Part of a small language model's weights: 20 layers, untied embeddings.
Each number is 128 + 32 x the weight over its row's rms, rounded and kept within 0 to 255. Layers, rows and columns count from 0. Numbers have three digits each. The size before them is the row's rms in percent of the matrix's.

# q: layer 10 attention query, 576x384, rms 0.0462, rows 196-255, columns 192-287
# k: layer 10 attention key, 576x384, rms 0.0469, rows 196-255, columns 192-287
# v: layer 10 attention value, 576x384, rms 0.0592, rows 192-200, columns 192-287
# o: layer 10 attention output (transposed), 576x384, rms 0.161, rows 192-200, columns 192-287
q196 095:122127170129050158071159110105145104102139156144113130145200120084123109132142121109129117192118131171127082164156115124146125156122135104114130199063109176126132148127162147074084078090143215154112168065078141176104195186116097122140076120169165187147133174100173148129152137128091092162
k196 080:139074064178121125147170095168159177147168136127165188127111172122081137100131094120118144173147135181106144154105138139187134159070130182161133089115093121121156156129111105139172150111204151148121103151145110149163190086120148178088193108146102142126097139159126066120173129128138116111
q197 089:112077121089161132123136147176136115096070135139130152059200156113146134120149159125112107142095145167150146096088120135169109217080145145145135123152143125075146170172106096096101150127095191171110071156120066089161178154121094114128171098105173154083156125165148094181146107156144152152
k197 086:147133139148109107106138119127150154190088075162204103135142139133172078131132149152194099113113125152186160099148151156110183197110173154172119119114133141104130163146069121078159105105115190147157114105142170135131040111168103120161162151046132136077170087064138098119123130149123112086
q198 083:063082072139123110179077172143125110125084107160167081136123116144178161133089094143167138104135131095104146102131132146142103080199115149200108147113112162112166201193100146139194156121142128148143161186120124127200115126132137110166089123137066074214109107112098126049104139205137179075
k198 091:147138133094173121159091152133118127132118170107139076101136089142132094146155147154107151131097045076147116150131169110150117116110121143121143092166125115175124151153147167109080083160170057102106117181126108122159141130126162176082135113143112152149127195172121164113105169120102112107
q199 093:186137122142121093153165101094078123132125151056150167129112123120102111136145096149127210134105132142102105131166130131075170116093146175146137105168135193156142124111118142149138105168152124160176128127087075102114112116146103138125102116133154149123084169175196152144102176129152140107
k199 098:073120149124110049051117113100157142108166103134136081130148144136134132163099122148203106114142125113167141180103097093131129114123138083146104066159093163127111108133173126047128074151255100073158061132144144112094148127132151180150115137132064136124134172112132175135097142100088118152
q200 086:152135109104093101154166088105145135127084122100126181157136137113097087151101158088128105134088196126200123110102106165132141196078167109026174130152120109135176143128114128131080152162108139141164064134144125104125169169153143163126140132112159174117082168138223148169155082118049144163
k200 076:106096151152116141110146159116163129082160160167144078164163130079128157139139121141150163110076099187128105188142136172089091159132148207141106181086082155142151111099166098132139178084172123111117153135129117156166130081126096130092040124205120088115065158103110135118106113163161166142
q201 095:121113161107100142061131124147162108140117100108114070143206108109140168101080112144094174158080151198117157149159063115123183166117112176152130153132138121137060140114089090120127203110040145096126113115093112067137161148042149089130099158202135163110163081115186160184107122179178150188
k201 098:162136178111147088115097121080156088125039157114147103158110061137134108131100124148116107114129143076140139114113127182126074089154143100153115107114131115124144109124181147100085085133151069112145172136140098196085078148156109153125087102161133105166203115151156157107167108147122137139
q202 091:126105108118083105076140110187145147093084117071107113106207132054153170131100124148096192117202086138097160086102144114173091191102124156134145124150086159152045199136198111168188169179129102107137108189118106116140152130157150109152133115134122126111105128155156129131145164128139136171
k202 098:107148175045127093152138179089162121117041148119116089068074164102118149136113141148111176147111082141157105156116128155116094186131135132106161141165121150172113136118164149116099160106147096111178154183096113092083105187064108180152108163179125144150082146093128174157164116166100075055
q203 093:158080131095212105118112109214168114172108124126125117023120157117099131113157087096082126117104150116133190070143157149162121164074094117031135120141100102154174168148117083147113145099056107117103119123106135143141130128188146110134195130136119149116116114116140145155091092087089205093
k203 097:183157148126140135123186117104166161160167087161170125115161173173070084169103126071160082125128226154118176145150129149164123188069053106150122139138178168078157179198207131164140113139088184096163136096139102123122111117180134164074186181049169196075119113134135129179114062164128134101
q204 098:149149150116127122087099143132144154093164092110190191118128115152132143137137054134124156145101142063150085142102101144113133123150164114139090144101112131095115134102171142164042137113165103131094140055125164204120080174114176141150140114151113134116167170105129115136159138128103137125
k204 097:157091117177210119130036099093135154133139180078176143099155145138033142126186127109193162157124134124117194149128140143129150117129156090160123123121151097120112083210119113077147142153155054165126103117106158096128139150134162115081094119147140100155180173118076141116105082110145148136
q205 097:083077161157198122097139127146119143093152128199082137141111171131145131138125129067112119106104120155147075162121178103079113156087125165094116126139089117179102148150140123111204138081123125118132092186104139063182157168085137125112175163105133148150137202137135132139160101165146109180
k205 102:108095106074134119145174167110129127198139167085110149163105067173121120104132132098121110133112084135058074158131135110170127150169145156157141131168115114136072144160084191126095109108160084121076115050110118084166167176139124131166122075155142148169163093114110177174154099075104159098
q206 091:147071147139146123064120126090163127139168134137141114065083135152190112124149091128147132075088140089123133128116124165149138075112091121172141131093130199141163111105148134185169123118130124164090161085137145161156124151147061129114103141106063106124171072142107116121082132088089094146
k206 105:085165125144110147072132108169153107147120125073147182136169171134111125168116132121111068146131178113167153127160142162119134188131144141083155135130140127122136132076111111083120128085115170161128149124135104113051114125095167110116093149138160129094144108133147145148166118133113131138
q207 101:118196156126129094129154162123092117096105127149129081158150099136068129128129103183112088101133123146104108118143139150122134166146093120047122090162118146129091131103128121156091110101142186096153161169132098168097149105132119064132131120060137113131046171169095139105149158136088101148
k207 104:155099134124139119138147116138097136178171156140129204170080102165125155109102103157164127159148185104144104106109181169123112159108185125117101135104122113139146155126188092159161089142070145118140135067078156051139101110141105125147100103087110154154107117113159119067139130129130114112
q208 090:173172083133084080176078178116130152175144103064155191123139124160135081120139159144154105150109160139137107060120104148123107122058104170164130123153166136155167112130194108155165172188162137124053091127151097104129121134147095140200164160157126109150110120157151133112109126084138110102
k208 097:161109110092161127109147149160121128161111107150146144120176080118127157094120165078128118097116161159158174075128166148118160105158142119090099143160100113141112153123126085088143191103107156088173149174160126121066119091085118146102078126097114168118085090140104070161122151193122134139
q209 107:135036111155116116118126078131110132166146080175151073099116116102203140122156110146106109138121122152070069173146060058179130112082129146139123169035127079091109150066115136127052169127127058095094141166137163160105163106114098122083105067159160120173122168142124153196092153184135110153
k209 111:121129125103154120153147129159189124098186157120110137161138118113125068130098119142145161109120090153125100130140111138126118116099118116130156169123112125107152147147115146175174106169080112194158112127077154051148116101175103182181210163072121101085116149181105155146121073105194090100
q210 094:123128112100145106057125099093130109102153160107119104130139094147161130140048120095103101125157076111107124118135165187164112051141145115143085075129156140140124127108133110091143053158110084124112151145080107120134105125151071159118135156118091166154116111170106148147094119126162155096
k210 111:098165129088132132140130133142104146149055100170096102081207218089097147116170182146106106083110156170087147112121144157095144183144104134136140122109107165164194143069207100170142137121134193146035129141140131158153156157149133171105166123121119121100126134132134155121160160084152113096
q211 103:120124134149069106141094126103137173088094110125150149052083181124123130165150175085191123136125088114193135115130177133167113118137162129125152149122105152114127086092157129095146068121074087218141107191115106051109103147070101159166162111036103122084107115101103099078116122163056139141
k211 111:132078185180149161087104140083126188145144114105114146180129186099143178074121212100145117167133112090140166120175180109104132152091151130083102128162189075094130126157113115150141191120081124131109134051155086189170195086124136100129096125248158147131118113114094172168110183143129109098
q212 113:090174147090069111084127083154105099100157141081131112124077131146158104099191129130161124144132149112136106105136164207153145092102183190108100117202087125084090135086093147157184116175097125131136152128124179057141102149115134154088143094123136165129125166089166136113130128179150090123
k212 082:142145156108115125135140115126141106119160154114130132103080126136098123125131084093163122178094165149067166144094156139120129197113202097103122102078122192066217062095138149144095145104103194068171089103118170123130186106095122146126086124146168141101124073110153105164087112094190181159
q213 113:113176101157102106084111116132117135105066091150110211073149159128081112075082181114145081127105150117162107133140115142130155121140114157102107125048109068068122160134117096120185173112100093161128160181130205128127162093110168131152110109181119135144149088168141118170162176096108174121
k213 103:158087177151142112081091096125174092131150172088145076162084085150175145078127129066148120122134198142146093127063154129161155135158131160124112129124097166146031098157141127091124094120118107112130107061089187131083176127143144165148082101151082129093101152083143109164086131109089182130
q214 106:125133156174064141156104071160136120115118131161111058084154130129104146082149187120169184078134189117155129126084109147120148067098134182078141120236149102079155145156071110166155066141129119124082086227141112078111086178121080140158137148119098195076143160155087177133115130137113112090
k214 107:175148203111083111162163160069174143114106075122188144104092090072137116166143113105148164117100079130218154121163134087127103170158169114170151143149109140117134116104141160133131157125157142131095122134137162110114206110124237108133125125182154096231129152150112090149110142114110149127
q215 106:134099151105070125141122091125132112136122114131098153121154154137102195102098139087090047106112100120189075166105113077108147164115098096115159100124154105142129168130086084172131123166122077139110148139123086121121142108094139117157131049140175148107106121176146155177221148048100163224
k215 104:081096128138142130097094152105125099116124134139124112107114113144137152123104143110135126137081148111097136146113107133084109154159104104107092083084131165123191103123132156079102122124145157087180090125109101138125169134188060221098112115115158111128139125145111122119107164091187140130
q216 105:119128058124126145115189101095245152177072106173116101109159098109113121109166117185112137093074074094120069157112152104176116125141108182093114160152080164161129137144108098138138150076144113070129119100086155156133179130154162149102157114147080177133110130102150113097128163120107157114
k216 112:059071103105140109145134066145136123081137207060113100111118126134127146096103061141175127122103156112155127137085106094143144077139167120124146078094116140052106143130098064193177091110130124081109170124140207097163142142136130143148090173070049082166114111137141133147113137107109138125
q217 111:133150122157104174197130106108095130076113106128171159113156148076116169087172170098143202108121096154163166137104124130130129198153164099102183182172123159086076116129179096131110177076133085116157117102123192124087177119104119119153122112083119154117131140126128062155132135143115107163
k217 115:174124148195107053163107130137149130121114120155225103134128072104160135129130088127109108160080149107109066116121130085120117091185151158122077131123118099103127173095127181143115158162080138119131117168122186162123100096151106149126086122178191097063096202141155103149123116125115126137
q218 103:143130118074127140087176120144070147113155199190087124153148134136083143141087103153092104153110167068092157166156104102158125118166087127149074115146112143118172094081167169117092123146110081122137123116140099132112115102142169138139128098137185161099163124091130073124109114155034128098
k218 108:079206158096111149138133129186116116144033142101065131100131102108126115136088113152117169109115140147170079123135148157080156091159149090076140097110147121154171078107149163170102095131182142106129102116136079146124066185136130108094069215173157117157151098178125121108166136102128121091
q219 099:156144078133111131116109136153115136101175070146051134122084094153119094159141066093121061135121175118166068180150207096134135124106177147159130109206091134153119086066201110120151118136140102163116154156073149112188048108133166161148166134135126129180144102145113092150101149102189126117
k219 104:133171169127095127092103179176139097135128115150040149066206139096155116130127165111127194081148087130179117138134167111133173032120141114149101141109149163149104169170149112144122122166147178072117101135183117132112109163123153122109128135078155138140150127157127137144150186156088175121
q220 106:149082145138151090139089140086106096109175211179102126140128116134087117130141126164149142121126076147130162087119166179108134095122175109057101132220151192135089134177131090132140040129148125065129113088157147110129138147141068127092152162151142149116106145151106143149154142159116181072
k220 112:132185097089162081136125070132033131114142121098100171142116060107103159124111160094156073124146085093135170177126155087112169097087118174130105109106131130107120124083134074145139109150098101162156139148122076141161112098121159109134108123130165114144126158136162079142170171119139123096
q221 101:114082116087122095072133121129076139144101117042154076114058097125123113119142130132117185152077141128103108164085098141141147085167141156131058099190154078093108095143165145117148124116115053111129180136152172068148091088176147112132214132109140140138116157161119136148141118191141115101
k221 111:107127091096168143167068185107080181177058136153079100064114090137119159160145128153144119123102136149166113112128128164108075053141121151136089160091133105101168080119112112160109119162121153118133140165124135170150082107115103098132097119127126129133167113168108171129191091123130145132
q222 099:077126160120079124075153089080125092131116115142139190160127150081086084074093125132169085115126178123103107114114135198130164059171113189119085130105109124094165104069169107127147163147158156133147111143079103154182140133142142160100115094112162164119141153125173136159120165175127134097
k222 103:102193147195125189180192064220151170111106101144057107121132083130174121096146156112115147080107177106121133159136136141172135119111141075133087119132088104170166139058084092186116113187130142081069052105121179132142122098126112155147134096111174118133108139126144130144190102124092162146
q223 104:152171112141151146098115083121123148176080133108141104117126125104154164165033161148131204077155162189133142090104137110106167167098078094117132148165102096115034128205071110137126124171194097137120120203178164199125157110098156091102136171159159141146100168100136129131099197139121112118
k223 109:138139135119177055107141091163110085149231159098148144119186089143164136115088074141114080114092185122056095063147116164151094105079162102094140110084203144137160159172196171090157133132089137108160175133092109141132138137162111136161125119127145157127124125104107128118152091094100112109
q224 102:137145168144169162118143099216184105194136137110073114162086157137170097108116151140146128064168099166061199115148087108087114140102156135148159089132148114158125106136185149088168142143138065151083094167033139101129126111109169130149122093111116068130155087108114126083111147170039127070
k224 076:175205156101080152136191167143119148107118145143083094061143105145156107158127175146153138113126062092220130113133153085130130148162100154164115139154104127175175204095115106177132147112070189092139121167163125140139044162117186095129141141094146165157134121111076147151143105185108142138
q225 093:121099127119017107152097159063128106079068106131208170085113102128081135180088108094065130119067166153177108148100143125145139108157102139095144159139125150099141121106105093122102105091125142201096175053127176131106193131168092126150081172106143177117099167132141108157123073124170122150
k225 088:145101111167157107122145115121183155138148070157094134153137199122147160140159086104123048159132130151096129104169126143086185192108156166091127137139076057120109091166127130073149163107089051173149124182072097192100142096100137127175111123163151133150089137134104118124096186115145123164
q226 082:129135098144152130146039149198129119081215132218150124166091157121175121145120163160155107149134083124134121098123144128135146142124097121110080144083163078122122114092120145217127088117142057091089134150157094163093132145108113103054168146179088144129103114133088144113127159118155101116
k226 085:093162123086138128163148142112145129127132178097134166044119130141143085127119176116099173132136088147150120139126135120159091110136162089154160125151172182131136146110133149126085116184125112104094094146054122092118143159133129119097040090178120128191137106155150158148109122113071092180
q227 087:147179081142193133172157118125134134145143124103139122212125134171148145132156162094114165084123119111102162140127132108111184105174162129102146124101157103171135086089122148175160130156149120091125116089175131053079105108221166134121143134123056121141124103132117165100115163144130137134
k227 077:101096102076137119119100145089123109149083088176098109048153093153107129098099149106149122186115099118153125186077124121121165081155121126089118123128153139121103157164129096118134072130135060175151090173128136145092112146135199131150081060079093109150113132110069145111135135094075123179
q228 084:121117066121096130116099167105090077111083129115187126158157152118175123122160126105155091117090114137066144145076141074110110102208131163149132137061123191048124114076138159155143118123093110097113189115140142137140148153204094131160160130148146131076154157161148113093150163155151157116
k228 090:131091134082123101182129183136145077151074136153087113147091072158156163102139126154158102170084098082099077153153107083123135125083127071123145097109140086179123140095125128103097129161194052174125095164127140122131142117105076113118106108129102147161097155149117181141094157069126095121
q229 082:152083107144205138155094108129136088155121132072159078155172160121140115081093111114167079069191173115080126093146106149175142091143113127141122099169172069092099100118093117166201128094086126130134150187099142211130130147166130153107062123079132156101171058123142181158125145124162131113
k229 086:130168116137170129209155135159187108157107143183117092159091111147171127083168174094057163089114070057158113140144128113165108132172135105106105102153112175139105151056159138122061083122188152089085148186103095050127049063137139143094094080136134142141155132114104136086126137168150148066
q230 085:115119134113139148209089127142114123146132096124165119196094139174138117134070186165193079102148126097122092083170134113138143195103145099114147170157165138092172120076098118148127169151160111141132093183152133103134090044145118169170115156133124106164076132139105098098126199108121149077
k230 076:091086157129129108117145150142073142130139129151116110134068103065132142129144113082133152124115126140082096111128136158214154129163120131132130105121108178156120128116092160110117068185175159176070132167100114133162144110164104148150088127100180106098163112128106212119088119151134093132
q231 091:106157163070169157137220143112134171115169108142114103150062115189167102123140057098187156128162124163022188147116124153123124132138145117151169093163178137096118131141136136136153139176165113120160095171139122191136081050161154135114167123154173137157167168067122137083092133108146125095
k231 090:154139082143149144095146148116107116132134136179136095099129138121075135141144145154052133131136148122078136100137127099170138155134139123106135116154110134138147074186123129215134111081075126131107074187121134072060129094112115114129142116102125124119167130128122100124153061125086139080
q232 087:164124086141079116089139151145105084167070076117132076168120151134174135061093102158168165116142128153108154118139061157136118132137136114166118124127143148061145160137087131137175153127138117120139108130101108115162155101136112134190091079161115063138139141084145152087112118169139123099
k232 092:119076107172125109158094161148110093098174101109122123133091037146146089160143164113109172081146085088139139194090098167111116044159120098122149115157132138157116229135144154185060107178213083104124124147137081101110137149090130115098103100168107119141191186152098165099130157134129095125
q233 099:102129176100126093153059140099135126145078137093162106157179119108188133099136119202195097079198096140086111114112137104106132096161074192183107177103138127111076145137134120147176116146151135183150157100091158107132125121055099123058087153184098117150099165161139171151141219096124104091
k233 092:140138138109155108189065152120120137116083160140124119156090084115156170154123125149130152137125089135114088156129098108129117139121108151108177107099057096144082137104139154123147060137127000122142063181102133148157158107103113127147094074218106116143103165121115113100136082114092104152
q234 097:171195083133186139185192091164160114137127140124139114151149165095107093173117120189182140142208133092074151097125094157173137043176155138180122092137104171100150124085120117118125086139138089148097142108076114134093110128129126159128146130119149124140125162106154130120087163161134110072
k234 083:137115190110157142103161189132148167083109123218135065144081063124153140153150121153112118106171115141138129182107194143110169087069112103112118096111097166172080128143149127138083053162136085067116166091154126150176110140114097099153112059148179109159139117117102194144139131076100143128
q235 101:087157177105143154093123135163121137145119127150152153119099084092151144106128159130129192147137090187118162151169144122147172142138091159078147159123170183187132157145127115151095120138110157144172110089136151087107135100115187082161118138080139177150101065150146171070176124116153099156
k235 102:126100176123139110159116082133106098117136126060115119135102101080151072143178130148143102078105161075084121100071094122145098113178190117121154131118140155090130098168105035100108088121120101194132105185142134078109101115161147160169146132094033093107093183132113085070085174184106116149
q236 104:100139192102159132152143157107150128151134153138141161145139130150171202147201123198159089155156136094101121126084128141056104122120124129059111097122146087186142123107103110148136173128129129129140153116088129064114085118122101117092115130145152086132109116130122098120138144098144116106
k236 101:116092178096138147109117131148123210171137141115164152082107126093135121105069106123142142159135112156108099149180190125109148143154154147130126110145138209098070147116114086098096071118195133135130146126204115153169154122109160115142157152167126140116136120116089127135115147135128142187
q237 095:078210161137119169212148143221160092168181110127115084209106143121167071108079116191171164157142135121160078115161108117139156099114161163070093129175096148155074127135112128119124063146182187071098154093111136085115099142065164091094090134134133126128136167134143155122162111195055169164
k237 086:124129162155112115119048113076059130115142068122211125126111174169116111148123136093156132129131107127122157124116161096106144105131138065193134115052104095159081127123114079109178106151152087134161079144151113173123123121177122164110060136096128190190134144141119086108166160113078148173
q238 107:056117080149139162118143169120156140144136106122112081096158152116148120126097126099098101121073147084144070171116175097091114140076107135076157170080069179150139147180158093134105164090134149159087156087142080191116125164130163130128129189096078117123204130103102140129145144119117137185
k238 085:170195129131161131135089147129155134094080124111141127110112194135109159146148120125102099110152128140136151114095117127106138152051100130076152090103118095143132128136150153124155147139102117066072127140118121148083119161128109115098089047072092142099114069085138105108132135141113146130
q239 102:138111126144153067173116125161170118122075154132170107161113105098143128123111118131123173110157113156176121129123131135186122055122093082132065124142159126144118149129088131119148078152129141163117156148116104119074114084140111162093123128113152120142143168140150099109144101169127134108
k239 102:144126128136084146147151137194095157134163109117112103131107089132119135103133120109122144101146199172099121090138071137150109118107119052128090166092107149160130118143205154132068158132093110088133111129079107111074134121142163109161152149079161148152136127101112145140117171169175095068
q240 094:133088088134132145165061132160174123114144113083093127136114159145090102196184123117162087193105109093125147136163152070133073125081127154116135163135115134136152105102112141167108128096196077111082133087147145154143141144144173182172159148108140126065167139062137145169119128085046132177
k240 083:146149123107127156145104143182125144141095086139138150088157148123058118069128130129093173130167161150167171117182113153114115130142116045090109130108092103112082115133131102160118162091160081152171088125147116193106165153127196149134189137180153144106164129175066092174156160137202146128
q241 100:110095113085146130127185175158124107108109171107136134092097070173140100087145127110098176107146099146144072111094125168128125116173163088157168139144052121147147139173118123139126173066131120104095118161143128154146123137107109126082131133178109142120134158171096167132136101213204194162
k241 112:083127131160110137140081150157121174134173102149124143180184132133127144110148169139081099105100151090126125097114124152139142113111108144118113106067145156163145157158115108115130140127171172150172188134116201152129082129145147097169111151128112141136158143159148100149094108078129084110
q242 107:148091129147169161041154120073089211085190156104174086099147146170159157145075099133128178100091097179116159133119176122135130136135111169135112094098148097142178160160097130177113141117186154104147098153119122114061109050094091157111181145104115120120190166116132102076126120134124152141
k242 104:102145090077111131130077110109099092092136120053108149117094134086100207131125118141119149171134097141113156122128120146120136128193086130101136123130142068144180078158108074157129126170104134104087150108158065105140094132166043177114174131184176110093115096103125185133120152139148081108
q243 109:143151067078106173131111165214178148095102112116148153073160115139101128140133152124090136079143103114122140167111123123110107074147133137044163136080168151124105166195149171152135212088077123078122131089156110172131092144153192136184104119119110142119135146117146183166131152148091155130
k243 102:114110086146186178193155112116151150177128084122113139165074172127139060087115100168127141138124083116108142109112117101127158114074108109150144156108117057159115103121143138129189194154119094162159111108124149122081147155150239165129133107133134097158154143086132181091141151105095155101
q244 091:155121076163135114172117144145168146147214140097162079173089068199143133129182100128168107094107100152107120145122111109169084129107078091121093105202167110157149173164148104090153091214133131117149083111153118095145096081129071163110191140076133155150152160167122163111153144157104134106
k244 113:096161116158137157037118126117114137105157073153100225089172156062105132134155125090097110141093187218160143152133169128182135113170094144177108151123124091105189082085131112159160183079107142164155111137181181107102080157098173115128115129129145119080157087136097095148122141154102115104
q245 098:076148091151123120152114118102040044132092123127108110088106155182141117134077116141118167165124112015167120066162094201093135107143124105121143089140118161097121131185112147110123134156178153156151085104128151061137130099157128130155168194085094092093158177090160144103146123081150165061
k245 110:105134136093109085115198095132147153153142096137130086108134144156136087155130136172177108155160153105086160126115156089155136164136144135143158111139164161090156115128088050131086103120089137093128161188129166108109104094173119152132120139110127151114138105103140129122088093094115147186
q246 105:149116105148113123109159071136151130159132125137192074130065046174169147159067107183086170137095097112127139111141102153133115092128121135129131199034147125156092139171155121146153111123082163232146139115115157135152099131141125155134113133136127162153168127173139145109144099135072123142
k246 111:125149128098137134193130102131175127175096151148176086126083135120169171067116179137087138158126143101161162114096165087099153050174126099170142137130131073173183133171179177174159147167146100161105158130116163183130111170150125157106152084167149164155126124079129181162089164126098060120
q247 097:092104119141181171200113184186135115163070154154133120101162118160156121173135149105147182113189112098089101150074100118134141155145141141121135090180193207212144107156112120146113074131139131091135127255137124127088089102144099123169116092113123123111149143140089134076114118106191131135
k247 099:119100114128048128129142130175191216189152137162145172102132116179102152133120129144103196141196178146147130156120163136134169143102100156117127145135115124087119137096131081194216152077170168175140162100098110133116127084081137110087135164069095131081100164076103168152165124093191171121
q248 102:160151131111171127140156087061116117137101158070139063145096085137185145127104200183130158151126169136105138134151097086169182195118108155099158157112090150114117115141148107135085072144128136109188145170121048082107210107114158144122097151175120082101091164116109128105172145091091156190
k248 114:102130176063120134112110120124104099162102111093217088120145122137159125123146153128118118142097169077074148111120099091112139165139062127150133123078162102073121129081131168147159075178109102146102135168085118128126106099083166055178101162066135151112121142120097133112198111121126182081
q249 106:120128110171115120212150110093107107082114172086085126116116130155071077127097114143157083136122085131128124112110175108177146082094119102154136195046088132047082179159112195089142064151157108119128098182127172026105161124148165143130139149111138147154091083063152155154182131129122157119
k249 112:109177132162085135134148136088190149163167162100129072130132203172110112087067168137088112103097141105115123156074141088106135176080177110095150171107160112130149119140075170148192084099101087033152137196132115100124141113150168145135191165127113140063174096113119164095078129137137133124
q250 103:162113102126132069103102184152092176062179172093129176117128137148150110120124109134130159199121085123120120116180177164121131095127090089137157176142144220204140152169114162163166110178121135139053112154135073096172076114120137132113111150145154140120159151112116149128092148091118114141
k250 108:153151104123114174146090123086169089134171135126117187108134148131149110172150161093087130107111086153108103082187096083140157154147131157158127109099168097116123085133116086153115094131167169150061118098100166139097105164121137128101116125167151102101112088100146119164179160168135186135
q251 103:039123129171099048172071186089156104081093107091123101116125147117131077150124141100155109155126091164163111111157133117159097137085092131175150125131091161121091142123123148164194064165140103089121110139067075128121124143158096142171163045153127120125112073137120077191122168100155107128
k251 115:121141118094136135132130156154176131140118096093094099149153192163115125145157102131152119162132080113139127099117115135121116080126163123114179158177113105118120100135111160076134125072154079062106053123106154096116107145160166149099141098119078129115101161118142167142129103115105180146
q252 109:087070151161157147119104112133092150128124095105134097166138203070100111143155149071162188134118165135171124154120121121169138180093102122143108118169152187146118097166148191104180209139089161120123121046149112161117196122146173137110152136177155168123118109089146093144143123128081100122
k252 115:093106182099146093106110168150074114071132126119109095154120117129105143100149121143104127099168127159097089087119079101163123116093136141128128092108125129171067150074146194144159157102107116094137112139156178109094138100122129077139121138136135185132137169146130139160139204111131134135
q253 105:116165093142183078122066148145148129146165136184119136139078081119153058098111066044170124094133140145129066116105098140177119163090093120190128074221099143132152166140155107179155132113089131115128146147187134143113106153112106132102167097129139114147201172151134144127129067094190172123
k253 103:164111103164177131111106126123095133095176131090101074135148138143059133118052107109068154116103126135149148123088161055152119174123129180174060165108111163156107165111112160125109128100153081120155132094151082197110090171123178142118063139108168104143093102148116157082172146185126143115
q254 097:150155133108066152113059139124170181103065111133118099170197144098110103171132163126105155126082135100123124107073128147095150124162147127117110158171137122147128164112137142129146085118088135169192157141130113110102069181189125132096157095185082089111151075084118150116088108127100122105
k254 101:084110171110101126142089122158072132123113162110166121177164127148123134120195105146163072142178123141121109120135124100149130115133176128096111073188156169148110110159166151122101111145106134150113133134134125127169186079140136104082129138152127159119103115096148088143125107131116076149
q255 101:118088071209138110123068135172201121168063114069129158124129159147144155133102138135136079176154089080152135093174117139067139174121157174072104117039161137101143083138072041127107079094109146142105115139106173105115128180153133112115094140076106099137083191155112163143145110154145090113
k255 106:123087130099059150142171096117176078174099188146158131099172109158139202080102174180139153191169116118101078132121106026129129089171136146106123128121099126146118160152167161175087112087170143149095170088090094137128175051164122122139163113094040102120144147176165090146111134069120170189
v192 101:098108118171140126124105118128131121081121118126113141106131159127080014145074162139128113162153178142107120114112107144123157176185131102153112119113135116078115178102098078158083111121174174103089130110179146175065037100088141093143171177156145119068155132124068130066131096151195115149
o192 090:179128193137129138109149087105117138163087077169093186162163140138113157151084129132113110092163145132127130108114110092157125147142128148099142173140110146136145097123124077137130147156131142129078124182108120197116115054171092114137169203148083112118073091118121134107131135116110101158
v193 094:164161128124117105116132126165157125152112087161079198141114094133143094135116184181095137100141088130085212097180162116112114096104101133144145112110125116100117087150145117128175129071134133167120145112074123108173057128108143178147131139130112084170110130125143061185106135148113177153
o193 089:108126113133076043113155146143141075124108134172162070152129120150161111103157111122168102142086132110131160114128131126100096146128129141099135154148197176184090119091164208098094110112108169135156122147176089107137079105131139164066129124123074183099106089105106103113110064107152193139
v194 097:086131116151177168094083109113184088158107154074139134111133111057151147145139096124152118174123128118106092074138144103124121142155132075150133145135133066157136129170158091131148140152148124156184137113089097154196102069105123100116141161154051120137096176099164090177111169104081145157
o194 098:100089054155113167155153133149098099113167106110179075116142108086068092159132087112108114111110107152166105117126122079117139087137085059131129148132137105058151152185147134098140088086113227162135119136159114103081113124153144126047079127143094097126091158085161067154144106186094153080
v195 086:136097106095131126144138089152084146116116168081159087127150113109131140088126082140112135141114160086120113233113116176164109142085079169122120101160114170150128121147091106107062061074169099110159109134132110050129061115144153111144169058116133111155121103137094146138117100094167158161
o195 090:179111092123093174092153138175091125143220165153114158100113084128144146128159095113155096149107114171111134126089131164150132162078074154167144101157156115145104162148092131104079140186165140069053112130167163158107103088105145141175208132147173123150095092140063142184129124148166110129
v196 098:120117144090154130131171157124129131130068102098127185139123095108075087144106111119149116102103108121147075127148120109130182101118155164130115121142186148033073134103108169068091143193108123079118144067106134165108176151125125103162106108100171063106166132131093175084126131161105132110
o196 095:126163183128150088089194179108136132154116141125056098095168181083082095127107131136139120153124207123125131105115112117118099134148123074116125140102124128160127186110101148174072108075132121112113090183146119204157148180153144131157104166158159091145117142134167100090147132165116082129
v197 089:121151147096140160200092134122087131098172131186109099167135149139090079117163140131112120180149146162135095155162157093105130133115126148127136064146078135138160127134112143081120166090147064163180098077056127050151141087076103054101134147102110120058103121085136089183075109134156142127
o197 094:112111129099105132214141106144135138146173086148079119157156083141115127142150142148123150120139097144188101158176135099116130134132094131075113160212112108099074128078128129113122174114135127172100115059184178120193168063169148108098105083140106199115137145112107118072141127204154182065
v198 108:075118142128098134145125087093228123123052133162136113129104075126100121151161108110120211189132080146093081144094053136128115099146165096212142134124142086095080128086128135132148153131120111144164134182142146144135144099175097166185145176176168059102125143123161113104119143132121120198
o198 071:166072159092121102150124176142188104066087103095145085149231121187135139108132104140102164113076138089132147125126203107137134064093158083093114080135190099094138140100119143116136101158120124188153152146123162116094150110114145168123051157107122130144146133192093103122098131134134099103
v199 088:131217109073101083113138111144151177126165095135116103115138122085153129170138160165137158195183086126127101120092117097133167162072134146143116186109151120210165122171132174111100181185167124150138096100124107145142119065131175102140145148140159220084123065089149114111133121117107117123
o199 088:073152192153212207145099106087166119108140110126175080142131136094075107199076178123125143145163148125085128123126087110124154228119148104142128114060109152095101057098109177163153161145111082120191103116140084065158163150139089117121140070102113128105162070076100184149145138094112084086
v200 098:078110125133136120127139163152155132097150111131118131101118116187161095125132113184141178113097104095178163091162134081177130089110096133048128086104103080093149107076152117076108173108134121150082082114141124116108182089073147160140098096176151156115096173122089140083086108139058153094
o200 090:145091114126147117122168145116124152082148137128135139156156147123060172124084146131127154139122176189143123134101128150069094163123176144057120159224157124128114089124105065156082131121145143119132081143101152183098127116115105175168140144153152117168097108122106137098153134149098103120